Weights of a small transformer language model: width 192, 3 heads of 64 (1 for keys and values).
Each number is 500 + 40 x the weight over its row's rms, rounded and kept within 0 to 999. Layers, rows and columns count from 0. Numbers have three digits each. The size before them is the row's rms in percent of the matrix's.

# layer 2 MLP up, 384x192, rms 0.116, rows 32-103, columns 128-191
096:491523549515528475535544562449506522448508484427444508503455469527443506478500486543452486506456518506554459558474475521487576518563556482507510479503549547541516446531489463526498523435553547
092:484503503496532484485528505515475527486508483455503441535515465579518431495483482538401486578450602455557444509519488485524464468607412513505492519459473567500527491564504498523505485438519492
099:478474519464522478530438559480515552464488487542541466510560442552492478459522504559467538591520537489461500483523432550514490532552521469508497550545450516413558485548511450561448544504484480
101:513473514489543472455525501531462552522513421572390497516516474491519428542437522470486480502511476463478532520494449454501464499490519504443488521486526417514580589475497500409542495535554460
098:556417445500528504537472494453491513552435494486604471518468499518518448472508463517492568493444466448465443499508482435533484545494500485518535498502443515502549528562505449504388540497502448
104:539491522489498550448485522496539513461514503536448498507477522520487501454497498445474533464499512531446494505565439462534473454471420434557468504465483533467470496504540454487442505498433561
091:471524527541541457518478461454577428492543429392483490476541425509527546498426452481544471519510507529530477509488544517473519499536456502504524441528489496475464531517554509552528491505531459
101:518544536503483521586497403511556439477530451507604480502531524538563489554488475556487573504483514523504516486443461500431492589514448512534524455461484510413610500486516490472477486492576492
092:519453464430469481543467549507482504513467447501570468577493496477473479480453483483452402557467498501500439497488482456507481481503431551474523508442500479570438452484466497541532549444412527
096:540519485438521464530514483419495477462497471517467483487448568486507430497526502527525530456448455588538498514525506551514526515399482562496496469454515511494524508566548497525541559473493489
099:514432581597436512569548519581447489510433541481538504547570487546493536561526451468464537473546524532585467519574530527497505452402536490513482505387467580530528490484546487516527467475520434
105:481549493475478511423527504453566425564485497455520539550399527424534524493508573487518497549508491552532539509456488515495609460527546581502554472492507527481496483468565560463500469471473470
111:460458499481485500513536541415522530475464524500438417494552510465476503511487464480481442572455424491493497520551524455481582493525504479496495460482465520541554577449542529540512493495531472
096:480490496509514493458495463494529474518493479502471530496465461502603488508512479461506487569474495494550499429529494452480465547554544492453494504525506481539470548505550531521504451481496453
104:501519549559539426501443526544489414591440523490452421442463463495515482488473499561524514570507529571475494530507413483521399510531532548480491486461562495534497519530505509549429511497543479
099:477517469524517460521574598561470455423455431467607468517464571403449460477469547488501432487543499550516551606473468419569549486405509524522576461535493461502510536503494503498513528494566524
103:490473441475479568556546491458495539530525480522477528375539540486469545521537407502524480568527540544498459512481500487503581475543517458492505474507448488520457419590572475477462509514478441
098:450523503510508496484533452547507557531505423484500543589467543553514496547536474461517499462541432452538432501473526472554527415406550500514534454547512508501501468509452487483538527571482518
100:609480484406527581471552509443532458487473454483465492442478483445528491568508491530444513541466530431519541467474503443495557548494492534493501486515483469551571484471532499570492508480474594
104:494470518490537519565577502498478451521484514459433462457471525525471484502560546541519506530477581506475535501475536482501534522461513550450463502485510479489527560510606479460556516535459534
100:502497539462479519489456539453460524482486518487489451498502551533461461535482602462452476479466447465522541494528514433490551531511451484512500495500418516455505455457465506443419442514594466
102:523516513539526483539555468507489448430491532557439536494569506423429487445500494482503473507576508572413491500505425465501497579519513427509550519548517432449461494466503464445589502534495493
100:492539516546472493523517486404490523506561498506576486471461523490527473528515526518556497421570516507452457571461490568526477517505516509512437425543484558524479457499508545550585423504544509
102:452489525530535499460516512542554501481540458431442452515479524485499385511481522508514527477483603522522527551465555510472492554472514530467474504433508550409475498566550495563539484565499468
092:465478481530492429478444501519538454475528534462485501473469517462523479468547561521599545477444538546491479524541460498466540512561517476577490415568560505519517448491526561550456558437428509
099:451576501543475546447463483563497519453509506499537558457468506496558566444556545486479617445469449479513518440490536469515452418491515478479480551512476463507546501534523562549491472512522419
096:473494451481495525463516536632488494499464532473507444467553541511534490547480501586518534468500584548491485556526435618508576462562459548448429463478538497524527461468562481513458467518483520
101:425549455524540520436529507529512511466565498489575465438485498473519516517526499514444552453489485485542560540502543529471604435520465483484593518495491509550442465521532575478489510535499514
097:486449531521465513553548437424504512567472485523439495466509453507463457535470523532473548440606475511499470424469514550489557482492497502465508544540595455510523424610460458429486507489519475
104:496500519504499580416473538475437467527475496562494477507508513490434488507487486502482529479457463557537510526454475440446540544597529569490524522494560476398488443485497497501497517457442535
095:446477531527528497496442518512409541466488527506546458528480541413551484544500424478492499552512541503544448547555463531455488487488476469479440477527500480549537543496486529450562572555428478
107:560391519501587471466523536491466521446520485479507554549441488417483443459504507527457461563505493501512443601525468499452466486492564514506590486548565560500585553497497465558566536531473500
096:602543495439497517481542506509543460497471517524512450482519466502444508563512481436416581554499523491462507514588480551506518440543436470401529472542523501523488526545499522507426592520453463
101:445486582546556534537510445451514470519488470527516578479524521560482569538499496467465469525488492434510528477518547475538509533495519505489578515485490492534506461544469483461486445525525543
095:517487523542446490482494506498488503445510502500524540551448428499429483497562486442594481593489485517491444473520525506494512430531499373474485519583496564450558520497536540521442464444487519
109:489504548527461513519556545541580418471493474473438504502514488489455550476487457470514487469528490500532515536508481398534515554561455505498549527491490495534475493436517504556542465492442494
102:535499529440545495541469500518593536450451471402403479538479545514438530527446474466545452512535463510486488497471482561533509494428506500464547516566482510529575452504483514503467451503492546
100:431553466517498447424456506482470449617481477497451542451443537513495450496545529493508508467449485517505498433548506522492486537511538480532558551550484494569548496478493492481449489503546520
110:531483471456505472517496547513493434505508509502560534476514504497507509466467499513511490489447514406429490514560449497506543533480454485467578500514453568507467481533550522481494397556496478
100:507445549518488517571488523498523597544477511508502503459528557503480493518503519483490521529537493507547474402468586503506437543383564599499509521475607473463550545527559504490472461469497525
091:495526524499552485518567467488501483520494579532553542511510512620504479543574524442545520515523515499528478440548424561521528490573574507495490494475507599494428452496461468529568520520486479
089:470532526528493459621487488530497517529540601507490489460458485522557495573522520485517524493496525547466471529504410494496530498452510496425475497501505528582496534539410568498520443515486538
099:451577557476514490468491448529559478418462449476521486490550454539528522504533467472527503527486521429480566548507472384526444602484462581493485463572533512517465541539518481499539522514530527
100:458562557481463484564518489511522482499519510529461536560500539426561514524554511518493524460500442478542519450466600508523488406482608525512463524487523463433463490520513524475540477503516517
105:525474438526568490530445444514421481494524485585540505452541467545437431562559547526470496526443517407516500461523498516542458521496512518454426520494523583436401499487504496474526532460527506
100:415457488489545490476584455385445507522485505467479460557484566546489500560451437497420494476477508498497550518471478503444465519556497505476458507439576514478516480493536521492476452554525520
104:532481510469488493427565590448525529548468570499530525486535509460476447537495511376476431466493444545534501437528477557497527488515518487434488486435432534445498525434467516441463548483474578
091:546499535450451457498506471473491544467508483485512478586489518455514558481510475495467536490481436479517484503513540485485563540460440488511546506512523453456570473495408509490481474418519425
102:534517496518524495520437513497507415523410441477478477463515506555487495458471475531486497496496545544555489562494475485421526522543475474510557476443492525498465484496514534481457568445423460
096:481488601573556468463546515485501525504500532507525536435519499540508511419516571487536526495529532415475395526573477503515495498455517533493466485449590417483507472605551524430499492463479445
090:526521578533488497448508561517525525485497510575464515538521504517455461580479481549486534372484474497522506492517400460482551530513496513522425462515468495522469504470475469468551506496539544
102:522468450549528529549420500423499490561534494530408501445448439440537513499447519419527481569547580496520546471455420539556467504516516370499465537531480534478506494445455555506496501520538476
105:602491552483449516484492470497548544445474480513529472532540466487470543472498498543458492498451461429446456481474569551504515455516552532554490424460544544455496488467513455498547540540438425
108:473473514492591545527518546536491570481470551530526523546487541509472511511506543456476468482490497467538591445528497474535487463422504553471449535452494486571468484435524515449452492439493442
104:567519480542469559499457532526442502493503517522555529430464507444480452599499556490539432495469530516496498407456482504531464482569508477478478508538427495453414519489479501503450460504543506
100:481437508469430487469577507404492489529460584470503559519516515464552469478532501503422535548499547494518521523476519480568484548389505507447513443545459406510483527564607529438522513505488544
107:532457480454446483477504483456473474581520452526480484462482497549424538507507447496577461512543528409531563507455523512475520473456470496554517558500524558527468433514546426519528447450507485
099:528520459566477529492451469512449541472505475538447553475499517491446440520471537479494507505525453497507466449519468532532489555504460489520526518508529473547518431463556489479457532532472495
098:511429541476437509556543537439534509549443505456465509465434504471490489458491446467506520521571489498484458499541502483466461518529493459472530465467473470493531452543538461536479536463523504
098:533457453472508592461524521495560498541466495509571540493473500501514538543533502489462419502494489512471554492546512484448466499599477462495545480527514495512533482426458525497502545524428597
092:597454535466472517503501473475544496540552553490519523495474505488509464492581497476505500533476507554534458483544445502510451556449441508560435528534506468463491479450566405451439570582438523
110:553433480597547556456539548549541513463463501484511463529561502540530564509515512468477529466486443480463492519564514537588488507511441504491461472529514526502514547488526475500484488470497559
093:526415467505526461484502469463481537501483480521449452447445475529511448444468535551505548509458484405497437471480500499466506531524505469497512478448470524509525583495502548568504466467490559
102:470546555583486546510475472497442468482424561444466461520523466530531495537523411485446433586581485474552473546505462528473390460476530411423486499533529462565457483454454471513520463510462527
094:494508493397503474507487466544544430424479494558547500491443527500461461506506537544528537541522570500539479542561454556450543465482599543490517486512554499519579521571568469510512464480509546
096:541467508514487457460424530547488512523422517529563521534507491530542492451585565509587442485565397496455518500435524441532448513481524451517477463515540496504482490526546456470490481481467481
095:525442507541467561474492510527482446520507481492547456467450554460493521472416510494543586579600528524579456501543496455505482454540598516523460507463533469475464483568593454504452551521497530
098:490502533570421519448438537484477510495556523546456493434508482499443495471539475482441505565503506539473445537491505522504457466558508490461442467573506445451412468563571557473534458483509455
098:529542409538552551507433484500525487563464438490558498534529565496461530476515535482559545489509440498505593485520478462557496589506532419498498412584479465553474529567438531543524495539472539
104:528519527561545497442512514487483446472464577548459495507510478538484405435518566526552402523508506554587485483579430468456441519501507500469523454561510519494457585553554485476524441519479523
104:572456488487511556530467574497537552469484487471463478500467552481485503518468500462478520522509508474500473462498425599535506537551484452479488526566536541569578494469494568564479523513533421
103:466482456472485567491528481445553434494518463476480549489442510517440509534490501473499455453548486522462491512548460531508588478507481435549503520445521499468425457494416573543528571436495497
# layer 2 MLP down (transposed), 384x192, rms 0.0777, rows 32-102, columns 128-191
091:539478507491485489515512441561488484550473538444511513460525399496505493547570469538421447483512423523453533514486521543473525488591411457462541523516499523526521516468522564521582567505491474
097:526472482503513451506502550496547513573494488507520485431575531569451478539502456457517503508501540474574529573515533470501500445498539470474518480509504487465543513531500564505479586463504528
102:485436556503502450478538440506554504477531499486539543504508421422481567552543458557547481458482465526524526523522507431500510590523483562486494516498496488512513502524438551491465487525465490
104:499490452485500607532464539484504476520538478523471446466487500537461532515525435468480593407507511545521479528470484543531562504521418497561507540482521503490463492479433537568499503472518481
098:420447469453562539481555495492481488485494506547523584533533449573501459463525474506508529510539554472506511508542562450493511431550488466492532481511503431489488559512437536467485485493524526
109:509460499530460491529514531491567474481443479436473555468464487536526525469506495463458473452507551564462455499486459444531515479541488485463521478525501506511484500472522497500525468475497558
096:527504506531523506566491491499536501495449556462402487531508514474468484534547531584476521433543560491550592419469520427526553523541476477541516499511541471541499499506513530523490500499536486
099:468519501541510471435435470500551464530436514488523529483481542519463529466444444468472492507428485511442506508497502537481468449429521552497524476428585494493440442570491423499477490463480557
093:486520440485524515469491477522465478532546509463538531497464525478441538545620453422508519447509519529565557489431543497531486481483553486516543557540515518508451470550594498475503490492507499
092:534549498492528430502532497524549449475496518498516545550542517514479511471492488482572481581524495517500511460506473505518516451545537468524555495503547501513460462480476475573493426417440465
102:494480609464466485475541549521495520424474524535558540529466500528515513520490457460456498478506526492524548525490535463524566509562483456515526489460521578535476454599540441463511494484586528
098:571493520498543461471509425479521551458518525489472532524507495437558505520541471478528498549559509543534449451453514487565427542464535549514492514552488440462434428494459475562436460519537479
110:531526495454484515451470470469542429504501475496443538469551526477496466538467505538496508576449532567491538513507472424483499538556558515392476538523525472442491635551548479464476497481454577
091:475521462488511488473461486556485470540446480405456522495492500464523490517503489548457478569470538506504532528498503530523503465487450504480494520541465482482483457517446491456568507496503544
100:538478480524494513467455475569464535530509507493530598525538486554469570512521429558525538481454579534435605492464496504548585532563518466426556490506490521487501477502499590537457499484524482
098:497530451532491471500538541512555468542533512475460484501474495534520565587508538487545480492465497501545495405494560578490474500534483505481559559553513455567539478530587510479519524483529478
105:513451522518439437565530474469509532548542469500503481516509464569478483532385527521517393575506573488598451504478499500539492479532551508497584465521494559500465490538546489492525529480608465
102:541533582447440521472501580566492496517485533500527514504529503504463500537508506476466485496527486516541481519441452497492490545605396510530550438502496495484528470506515507534485503457554501
095:462555519528537500491506422568538500512481523461521458510470523451541454522498468473575561425424470539511523474542466509558513554418520521453513597435509496543445502491552525494518489486440523
110:520544469524491538477423484450518534494480508595503510565555488529459452492520518425557529515482468493411488454501492532448483472497510481519464449521552508467478464589541545522444563564496451
098:547493533519481534514520515528459497482466508483538446522465463548515514466492548449463525469556454514538450423500560520494511462509416493482468522480426472466494445461478470498540587502542492
097:505523499566510560509480494513516445465469483438438557504506435528443527506528495493530545572505589473526562499530465455472470515493514464521562477478470481493529453480540493389486567468507513
099:533477444484523535477510498480447554506539492444536503502499557556438541501471482489511419460514493453488492526503504485458389488455489534519586479509500471481553524471502526477521516502540461
100:523541478546608531462428463476552487503522502457548524521550492451478498450511538452549471480499411477503457490552469538523505498520510503531439533520473479600502544487402517503519481474454526
094:517409436642471481476494507529478549512514499597494498506475524558516525504488499488512487480532559485495514542515498535527536457492443496518607562522486546528431474455466525529520463564444499
090:441496528522437479535515540512521503517471537457522546550463521491496470482467490526529448508570481433543498533475525469503514487503487537526539459457584516486513483520493447511508500437475442
102:509514557547487533481554437497575437533420443514419463490479347494425512479530550477536484531539514482441603400417501516543506481518476453507532520499491516477571511511552429475486469507482457
101:486433463525451429489503486496489526495564466486496492517504476416485517558580453563481544474448506521522548528492497496499590541445520455540479456483533521418515536505553484509531538478499388
100:513483471554492467477457519470428433557627527477452516472454454444530483543493487477511435496469387525494482538512500503488465477550548524540492464501461550493494524562446475508500519514463428
105:484503514522530500477405477457437575553469481497502523488436559456556452542519431514519448588480473506536541574444441534470542500519517496543446474490443552511441512441524458514516487547482574
097:505515495493507548518536582463505547504467487471507559579516456516484477495491533493545491488507488473471478384496456571487499475552506419492437460536548421544491465470494477474504491517488514
105:489534549449467548530405462447500500499495417472463564511510440507512480537522580492588551489532494482520508441488517525517470439476498444570531451407404502493462514495488527472543519496584478
091:516522570474465500509509571492564523517477446506468450478594477469479494518501524552482493408489504499464441521446487524475434425475485458545491505507478487497501515553490457520563474521472496
102:487434541413483503545432480496484505451526509553506463453538475443444513432568544529537502536522465518459528492537529526523483542484488565459518558524500536463550564481485491522539448495401502
099:473453405514515522467435390549506450435509496475488431478453565474547496460622521458489480503466475467442530485516455471501491489583528521564517492532494560530510530478522489513590499550433524
112:536489568489489502547485512477534515443461519496491528506494474536467570528463502481573476532535502483475517526478494511514518528523471465500497524462475494500455486498475479479475483488500536
099:543536497548477537466534461502495493504506477513503481529545527491472517475573449474557535527584421517472511442498471395487527445484510495459562502501493505505558525554464449530492467495485491
101:421431488472469474536454513458535482562500482467454497497443543501483482491600577579432481473456469505518475474529479478475482487477416511574512445477552460515431467517493445497503474469442503
116:495529443481516447451525451539513445482468458501465447554530488526551493492493519519499457574533452502507532498486477582482454485500430524471358502531455545463491578548467487472494466478460515
100:502501450546461496508530444465568521485506547451449458466482452440581456535562543465544467449518517507494519537541509470526510531505551550545516462481485454519529487540543530512510457485469485
086:433529532499545499412457482472514501512540471533539462475538569442499499564517510477567458483516434425510532526560506486489518491479444542513495480468498531567465506472512529498477564481475475
099:530485494542508520451487519484530551476487434443511412571449480518438462452449502438514499485486504470454543479461568458527466516522548457564448549445523503455542540506541380467464513467499463
104:487544553566498505489537501534527523489522453520519484512490525518489526563459574516531555524532495557447468491439496476510436512546545551489486487606495484470516508506543510454513493487511490
105:470482478523499566521499515513424551453462518477480510525511525600453464524519550504491553481485525534426489492516487469458455480473494480524438428562570499545536447498516467462505456495460456
099:472510549466484488478483411447501497511520527518539474544517555472468458440450463485483485484509507496536478473433387510503436489460529510545487484444546552457566548498478531477513476517525510
095:512476472562507475460441534486425562507466505500428488477515531462469486509493484557462488546514529487535520486512461492439524479479464488520457555495627529430487495505557490499538489554509415
105:497462551465570487475422575438411491467489547482501505443513513529539526503522613491473492467509473462521481571462498484458467518437533513510430639467523446592485522513435464448517434491549551
095:575506485497461497469466451441465521485501504512512492507461518460492501471514500434533547552483484466491521429519470517473476526448558538573506532550620442422528492518424485568449471520482475
102:490579534463464461499542515533425443512556448471527518425494446503508472470550440488499510461450511526561503485501540515469464420419532451517519563601477438533499509486458498533554412525504493
097:481496554473523511602542529471475524489536514488445515507513583474469433511528431497465523462483561488556468514473548458548478489522524516509518492556606536532463498540576507511533606563460493
098:453439414509495541498425516499556446492493485498510551431514569501475476515528525493449443499555543523520507467455447485476498412458558493495415452528522545505547529493489607486465470471543498
102:510490502520470568480480489461514481449498513548455466505555504549516517550528432419466486511500497544473540519502588461510447535544524539476489466462560491553511473555556481496466457523494455
102:466527514578534481457452407559507551549469481446530430490536489553541563484539536523482443476499499534576497525565475485514479519548510494462489556526474495546508444472479498508575516470506538
103:480497503581470455502495518493539526506552506504497528523517519459440460452506543475533490504437544510400612484507529493520509487501504550447493484444498493592511494535522489500464521510532521
103:525513480559521487437511483539549471531491476477500467542507509496496530521494511439533491503544484535463492533593515467538517527553478567584506457516550505580487455484570520444442541507475518
096:496480510546564467411526462515483498477491446508488542537488496523522481506501465463520492403489444540490453463520481600540515519486556481544442501464421515538503507454472422497544435512508579
107:568541506488503540529584507505513461508501490519589487504581534421454517559539528517486485543477472552534505509528476534497419477502478508497504505513427497515565528482518526438472466463470467
100:490488507539533516542523542447522434461496531525441494474518523500498546595507585489503469494466464431535421524459481605480519533552456448470527545500547477501489529498533529530514423463503464
093:455501516488521532524439527500499511505575540556474505471483481508557492452560465516412470507515549497551465428430436521499496460481547449461552550508476464543504513484529501487537483518471449
101:546526441514489453515465462489509545542524477502463497500533558519498504554471503498467526571490447559507555516524558463482486539552501530412552498496498459497585517513475509517453399452498482
096:432481435392493433469425459515497485446477520510533544502526502510569485504458422454522449524532442475416476532473490497459468440482519512448496474562490491416509470522463530528514499452482440
112:521499517554491577486577549530450446496468509533470522510450522532498516530535538483484446466455506500497522474489439528510547496616461481521490495484450567539482479499515434535515494468496529
094:536480483475473471465506471537502520453513574478496544534551467505558479498449472566500484521501489550504458489496516511490494433482568460522467535584562542553510420498511560492562452536528459
105:527512524503517523518529522445544524491476417533572509505511515563456535494551545545430468502443486478469486552470551470504409538519521505506456480547516484526460459532478544525504511483457536
095:450480452489493481493449516520512520496452571486508499552525432513479440496491426509475457488565523495525496472455527527490546446410488454520479519456526530486475482515477533483567444438415472
099:472502460507497512460443503466484457455510429528479498499556529489461523531572496540461532527477498462498490538467470550452482486578527522537572453529411477468531481526440521552547497520482465
086:541503478535459531500491521474486557456442546533539465484486535464474487565464568544489523472519539468505526536522581429520489437451554519531581466553478487448469450557526536560495523530565444
091:443449433461426480521462472458484500567538573495530477472469498510466475505485488532562487490486565567463519469555524510534476536471485446469405498502465503493495554521451496497504550515481509
100:526507487562477469509486445558517475404488549497521463493403456569519453488510495501523536469523476443523531484503536517497473446462473562527549560429467451472542514472518512546504495525470421
105:434390528439542545583451553463519480564446459537483540501533446460484469543449519484531514492543495471513510545529538516535548524551532498529503455466492557532465428478469542531524535514512559
098:488542488535505577516488459494476512466493507501537436499541514475586550495472564492530528443478468530496530473390486574524499475499523472523436527560476506548441471453513525515587505456512524
# layer 2 MLP gate, 384x192, rms 0.117, rows 33-103, columns 128-191
094:500522517532454555516448487484474497458513531453545507501525486495520569525610497400490524474520488506417521577499549513510506472468476607426495483464523446488457527471453510546565459552451439
098:519427514484516472573503492573542532495425454470508490540500495457476503488462490525509500499437503483507523467527449523403552556513494465475484544514535437529544453466467511495462472454451465
103:532540428510519449465545525496581502478460495508488497527481484490527528525474466507525544516461472419389475440492534441570538428475528450484575519511544449548533518453452469551510474490470515
104:519537597445477429460546575553490553452510438470467518508490518504465555446446487503470526559523527503546561582548503524483507486477545507471544462490519484549439412499503540517475560533554500
095:496426510488421522514488563438514490484457474481500526520487565472470523484468554519525526503506499585525508519490563405499532504467442495441531479514491462489532473464552468575440467505464525
098:503446533501568513507465498447487462547524508496555533511502508552444523516564562489463613419540535502539469474427453557491493472531493504525451479454508507480500552464501451537492506438452460
104:498440511511525461453469531516545460536461450464417467482426526487544470392475514505503521502477534432420514495505515565510548494495499471502501444555524458447463522473433490544456482463483472
094:510452526472465530463466464473509510561523457507546478474493477482600471572453461527490463482503547543457481532501423582423506537500466542554544496538476498527471484500478551487433486489492483
090:494492529491453496513439463493532508522506464466500543510493520486476550590502522494528503540557509468531539495470474523512471479490549515442572463537482508477504462470506578500615520478511480
094:448490506504572537512521451507579498499474548452516456546462543498415494429519500511521524455492514433572549526498452516491488498457490475533531513433557477574502504560512457518410520482486481
105:480460521510503539420513459395546481545514484523474511498494459525496477488455530593479542518461521488531536524496537413503504468485488564505545477538441554567402553553541551410566568512523489
101:540473457503511462505490439505464547455456477449427480530521538486504573474471488443428479493463473514513519442489498515461508460532468483469515511531508471474480413465463543568467443554593499
095:514468592500510504557468474489486464431498548545523468553488472463441537514433523505565546557505485487482482539545527447524473562549492511525424515493468459472534444465506450492413479509485524
099:558455519435487381468454445462467523482529574459488461524550548494512457466474484538468495558504492475427555546541565485442537490471482525477481492500517505590479510510448503558533545505498535
104:451533562471483512508530524568473391552541502500518482520433557528490524480509494558504495506490465555477513511520521502436423497425540564531538543564503591453500406522515538512567545477517500
104:556456523498489473506455523461517505491555483488513495508543541489495477489500557515564399556398498483462634538470520528510543515465495450553534476515498512487497521495529546586465456474553455
101:511561514482467462452498530519508497500515558488519487443606519557434489480464502547557485516475572543511425466446573511506516460504527455571507498528431489475466468510541459522482499498480518
099:503505444494534509516488497484480474430471488479477450518516519467541504519455495437473450505444485474583511510495522465506472470525568404530501514592524487503591510513555499489539560498449514
100:534497508483514517491457468539507506535518486567492512499460529458497501480476535452505452464442495534509523461463466463464502510512485484575477593476484551461521503394469564455522526478476476
098:533447522452490497484501500525523478507488478562501514525475486522488495471481478474485509462418495563483511499452520501518442436502455462517524496513550552449518481493412467573536460562508434
098:495511540516563501451497530464542429553469445476484514519471477461405414457484485555502526486527560468498522467547484520449512522423487480472533543494546554506481488505519465540497486474471482
106:544552470527559494492502518527561479459458506562435467514569441497553407428452527480505500522509439587447464488513513501519533475539534503472527500477487494486533471530534476596561502516498540
106:478550512500475523524580472539445485517503494492499474522503516514434515527501454471469463500503489466625503500581497515456573442529489446474570518402557578472501512506507560539470464579510426
102:507575593507491461439574529453547437474520571439558504463492484446452484473540421504481513501455476523471437491456613453504569508504495576511444512531445522469473473503521523555528464519527469
100:419463557514482545485534540575487498484466526451554534529580498517491529445476524499496446484505451494532449506420552493499437456480481553487576492508533555460537480469523510487537486534500484
108:485563542520535536521442562545548496449590428463520464550399523436565498541475518541544508572437501507512509531509495505389547482497517530549415503516527509499522500508524495594547552589532521
106:482496462469503489443591529468553481541559479566459457474503486491503558453483476457492535484523469492473561489583469447501594534488594491525491491506469543531507517480543516496462583514524483
098:507510421480526470528533546499488452402524525500460503523511523459463554496504480468436513494476398470573485571555515564478548451518487460487530451511475454515498526446499582495518479473518480
101:502521541440489503456539463516539522521553528538539561478518527475477459393494486549445491479539472624505520502508494488516477435573562509506537497566486440521499486528453499545488440523470478
090:487512468511504443460515496599494511483564549514509454462495447538511494528514491480539544486451560545477470579521598488493472582508518504532480633480421481559555503505475554491485517539469511
101:507438494493468429468410509481471450525473492524478457489514479573469469453446430520457532506490449447486536461484495498466571523418540467446489526490564474500519464458505491516513488548510457
099:489424524561557496426522439499489512565538520502490601550501528488469467420535500514602446408515437541461502489540547447462484510521511478577463504481491525489517511493519510448629450522513609
103:541503458459452514499517440533534510520476532536511451498478517509426439467547563515561466487439558535464507452592492445487462535474600564507498476539575515462502449500531496528464477532549483
094:538463536502534479447535508458520551566573562434558524492501581457485488498407500489459474512494526445495443488549506532548468441443576529487568418567458459490545502471479543566533546450538622
094:542454577572556488508509529474546468474513514491487528456540519578452522460497438470535504457488485559531442498487537402462525491481417435482478543497568505480502503511442465526474520525573586
096:464495528490503501482613456520458517472531484537489535491522533469507419425549472453470514476552438528513500507482484490504598470481547473501508539520515496472547527505548451555486542479473525
104:585514571510437414508502501522540534446450499504453584505524557546429571495580493546481469556542497512455498497434483524471513497504512477564540475443512501530490531534556445500517454565483508
106:554536526535560512533432524498544504450496506481494493578433569498485526505471568477556537497448445487495524520538506488479538537529519458560537521485547441437452511398419517540469425477515490
106:556473540514527495502477531451577612485425531510504457495585491486553506528475546526541500488535569469486504465532538447540513480519558467415525474491532454466545456538552470477569521555567433
092:509502537462444505587514495497558518538529533462516528498483529565447542509500506483549500473552588525463501485494478579545567518545512511515456515516484452581501513523486431555510504524521473
099:452436437551511515459436453478509468497501535461426510486526506522464489500508467514543490493469464541456561538551462577437478446515487467500517515456412478537477581533504519572450494538527492
107:501500534513473497435478549508481549514496499504522485566486464504536503467509471485464415488470496565604487567413542520542596534531505494501510503545561516519455639532555496539504461474463518
100:505507578519532521434486531441445476492540507496512466413500556495539506483527517544493472512476514549498572518531520528499519540492503516452550545410493475529494552491561529478526559525559487
096:491500427491559443431465563552537484556551568514493542497554541530470499527458457551528478458477528508483537498528475472516432521548432510468463519466539562514492463461493530562541498509525523
100:506536593560468489591457489603512594507461492519526587480499477456509512463529549484463512500500436525549504463479505500546492494460528492445533488587488505511562557459478425506482504473522500
103:540531449449434513602429542473497515525475504535488449491472556488478528468452552532484448528495479562564568518494504510493527428488505538523524468519469517558522521553540486506510460519496530
102:537540538506482514496565468503547523486485478483535517457510523534516434554548446517502475495433491515472468434465548447513481532582504532488511495455495542495507534478500499416523504532438490
101:571524495484522474507511516563592488542558478543561559488492485498482476445502442507539523498485468542452490512517447484495553457490546470613532456466496544501527436417447486453502458506540463
098:442425519461507501525455482448488580485494489540467484511480526452443405469478509520487534579516507571555542538577513483482497534438498526451523504507536472529514558507606451492561468497484488
095:500510511501455611493538528471483490534468408496524460519467487425460478479485538462463452535535576509457435516469562468533604480470472530516522476534521455554517469477529507523535519540450473
104:467518544589506511483525551475480483555531548502481410524482493506501549479435406584505514490472481451462526518479485493499406500454503507520518477559502553498500470550447493542480472585523464
099:506469526511467438487498477478467531543433550499446489553444511535473480451469497537474450463507483507448496482499527477504555592465503473438586552582462410500552513473512520511479441500454486
114:442485530581543465453551487539547494455494492441517574527483465552476555475521490466469477526467529522505536536501575553485487522413550538544507471492527503529493455513589528506520454425522481
101:504559542522473494548452543529507537452546501486502489480440521549512476478528458536582467484404615514435520532483482454467503420489515525485491524578502565549468501509502532534631502540411516
100:495555523545473477498461558602489463473479512501520537514516488512461497507515534466562482508367525483488494484468426480530505448563506466518582520497454525540494528462523504528501612554461430
108:518546483451557493481525485485551496471562491470478484509521544497514507511487467590440490464451491529532520531431496512526495511513487474543505507515513429543535477471458516530453504609505509
107:537500535490522437509564469463599596513509510539503526457500559540503510527498576519513513460514504539550484495445549548480588509552418486489534487445529453515471498504519453480466447526487458
098:408518508537489492443525461509498419418456461526512402528481467540452493446481553433488499538476485520455431523512460504482550445404472486481564500553505556459457565454540524462576497513482455
096:548536468567537489509520462443485572539510456482501421545459529435465494507553491455486512486476512556539490468534454566495525588446476492402443485514476509474484504565507454543495518615513515
093:510487506485441494497453480487526489416515619489501543501415595530498441480449519422512418469508515447429614465555427522473481479534537466490439479511528470498485471458447521525462498522479499
091:531540504500489500503513529562518524521559446420518476549445478539486542487494437552553489494489457533564495517494424527516505472505466501501553542454517538501474490451550489508528469552518545
097:451533474516552483468442495506441478483488511542456426552534468477512473485480514490487529456479448485453466544556504571420494529508454529519473484476474486545502495526492488550548576509472524
102:450512487467511480474503530513549504466559411449470484526441457545493492516502453509559589500464461463407469543459477477548458512506491510559513492486519491499414524526429494535486549532540497
107:527531476516499497524514565448463523536533448525523469441455552585447476481468417517462489588414503504418509530571529553500540486497480495489522437559549440473484441542445513522452528528570438
100:388461456498521542537503514550464501485530408532511498509552535442386473481505485540491488479488504449472512445510485517448515469417471448515546539485481521542512549503409474528486515534548460
087:519481474529522477464511532465551489510507549529526545498480583504492515454500476483555528509556468495467494575449479510548511485541456514517470529498502512549536497485517451559499452494524541
105:542444508559511468492482524503487569530537481513462491493487522505561489518440520493451551531436495496486552544482541490514408491552464495438442482500529513456537397508510592525481420548551492
099:477465458480556533513479517498495519551528479504445510496464510508460440469479507431518538510449414474551611489513466470515447532505536441504576527540547525563534501455470496472424498527466526
102:413464536525606443481545479474550503484508552536464473538502526479564535501419468490556490518470440417494485510558484496510535505492535487463400475513428445466502504539474515538475533539574539
104:496503518487512509478508578463592564520446502492484576508511501422496564567505577435503431452472520479555463449469420530552487500483628516534527490530556479490545484473462528471490543505528596
103:493514501488477439456497495494491507493487522583501433501499495481480453464526473488578559512453501580580474472525555511492557527492533528547517517512544494441533419504505488511451427536492504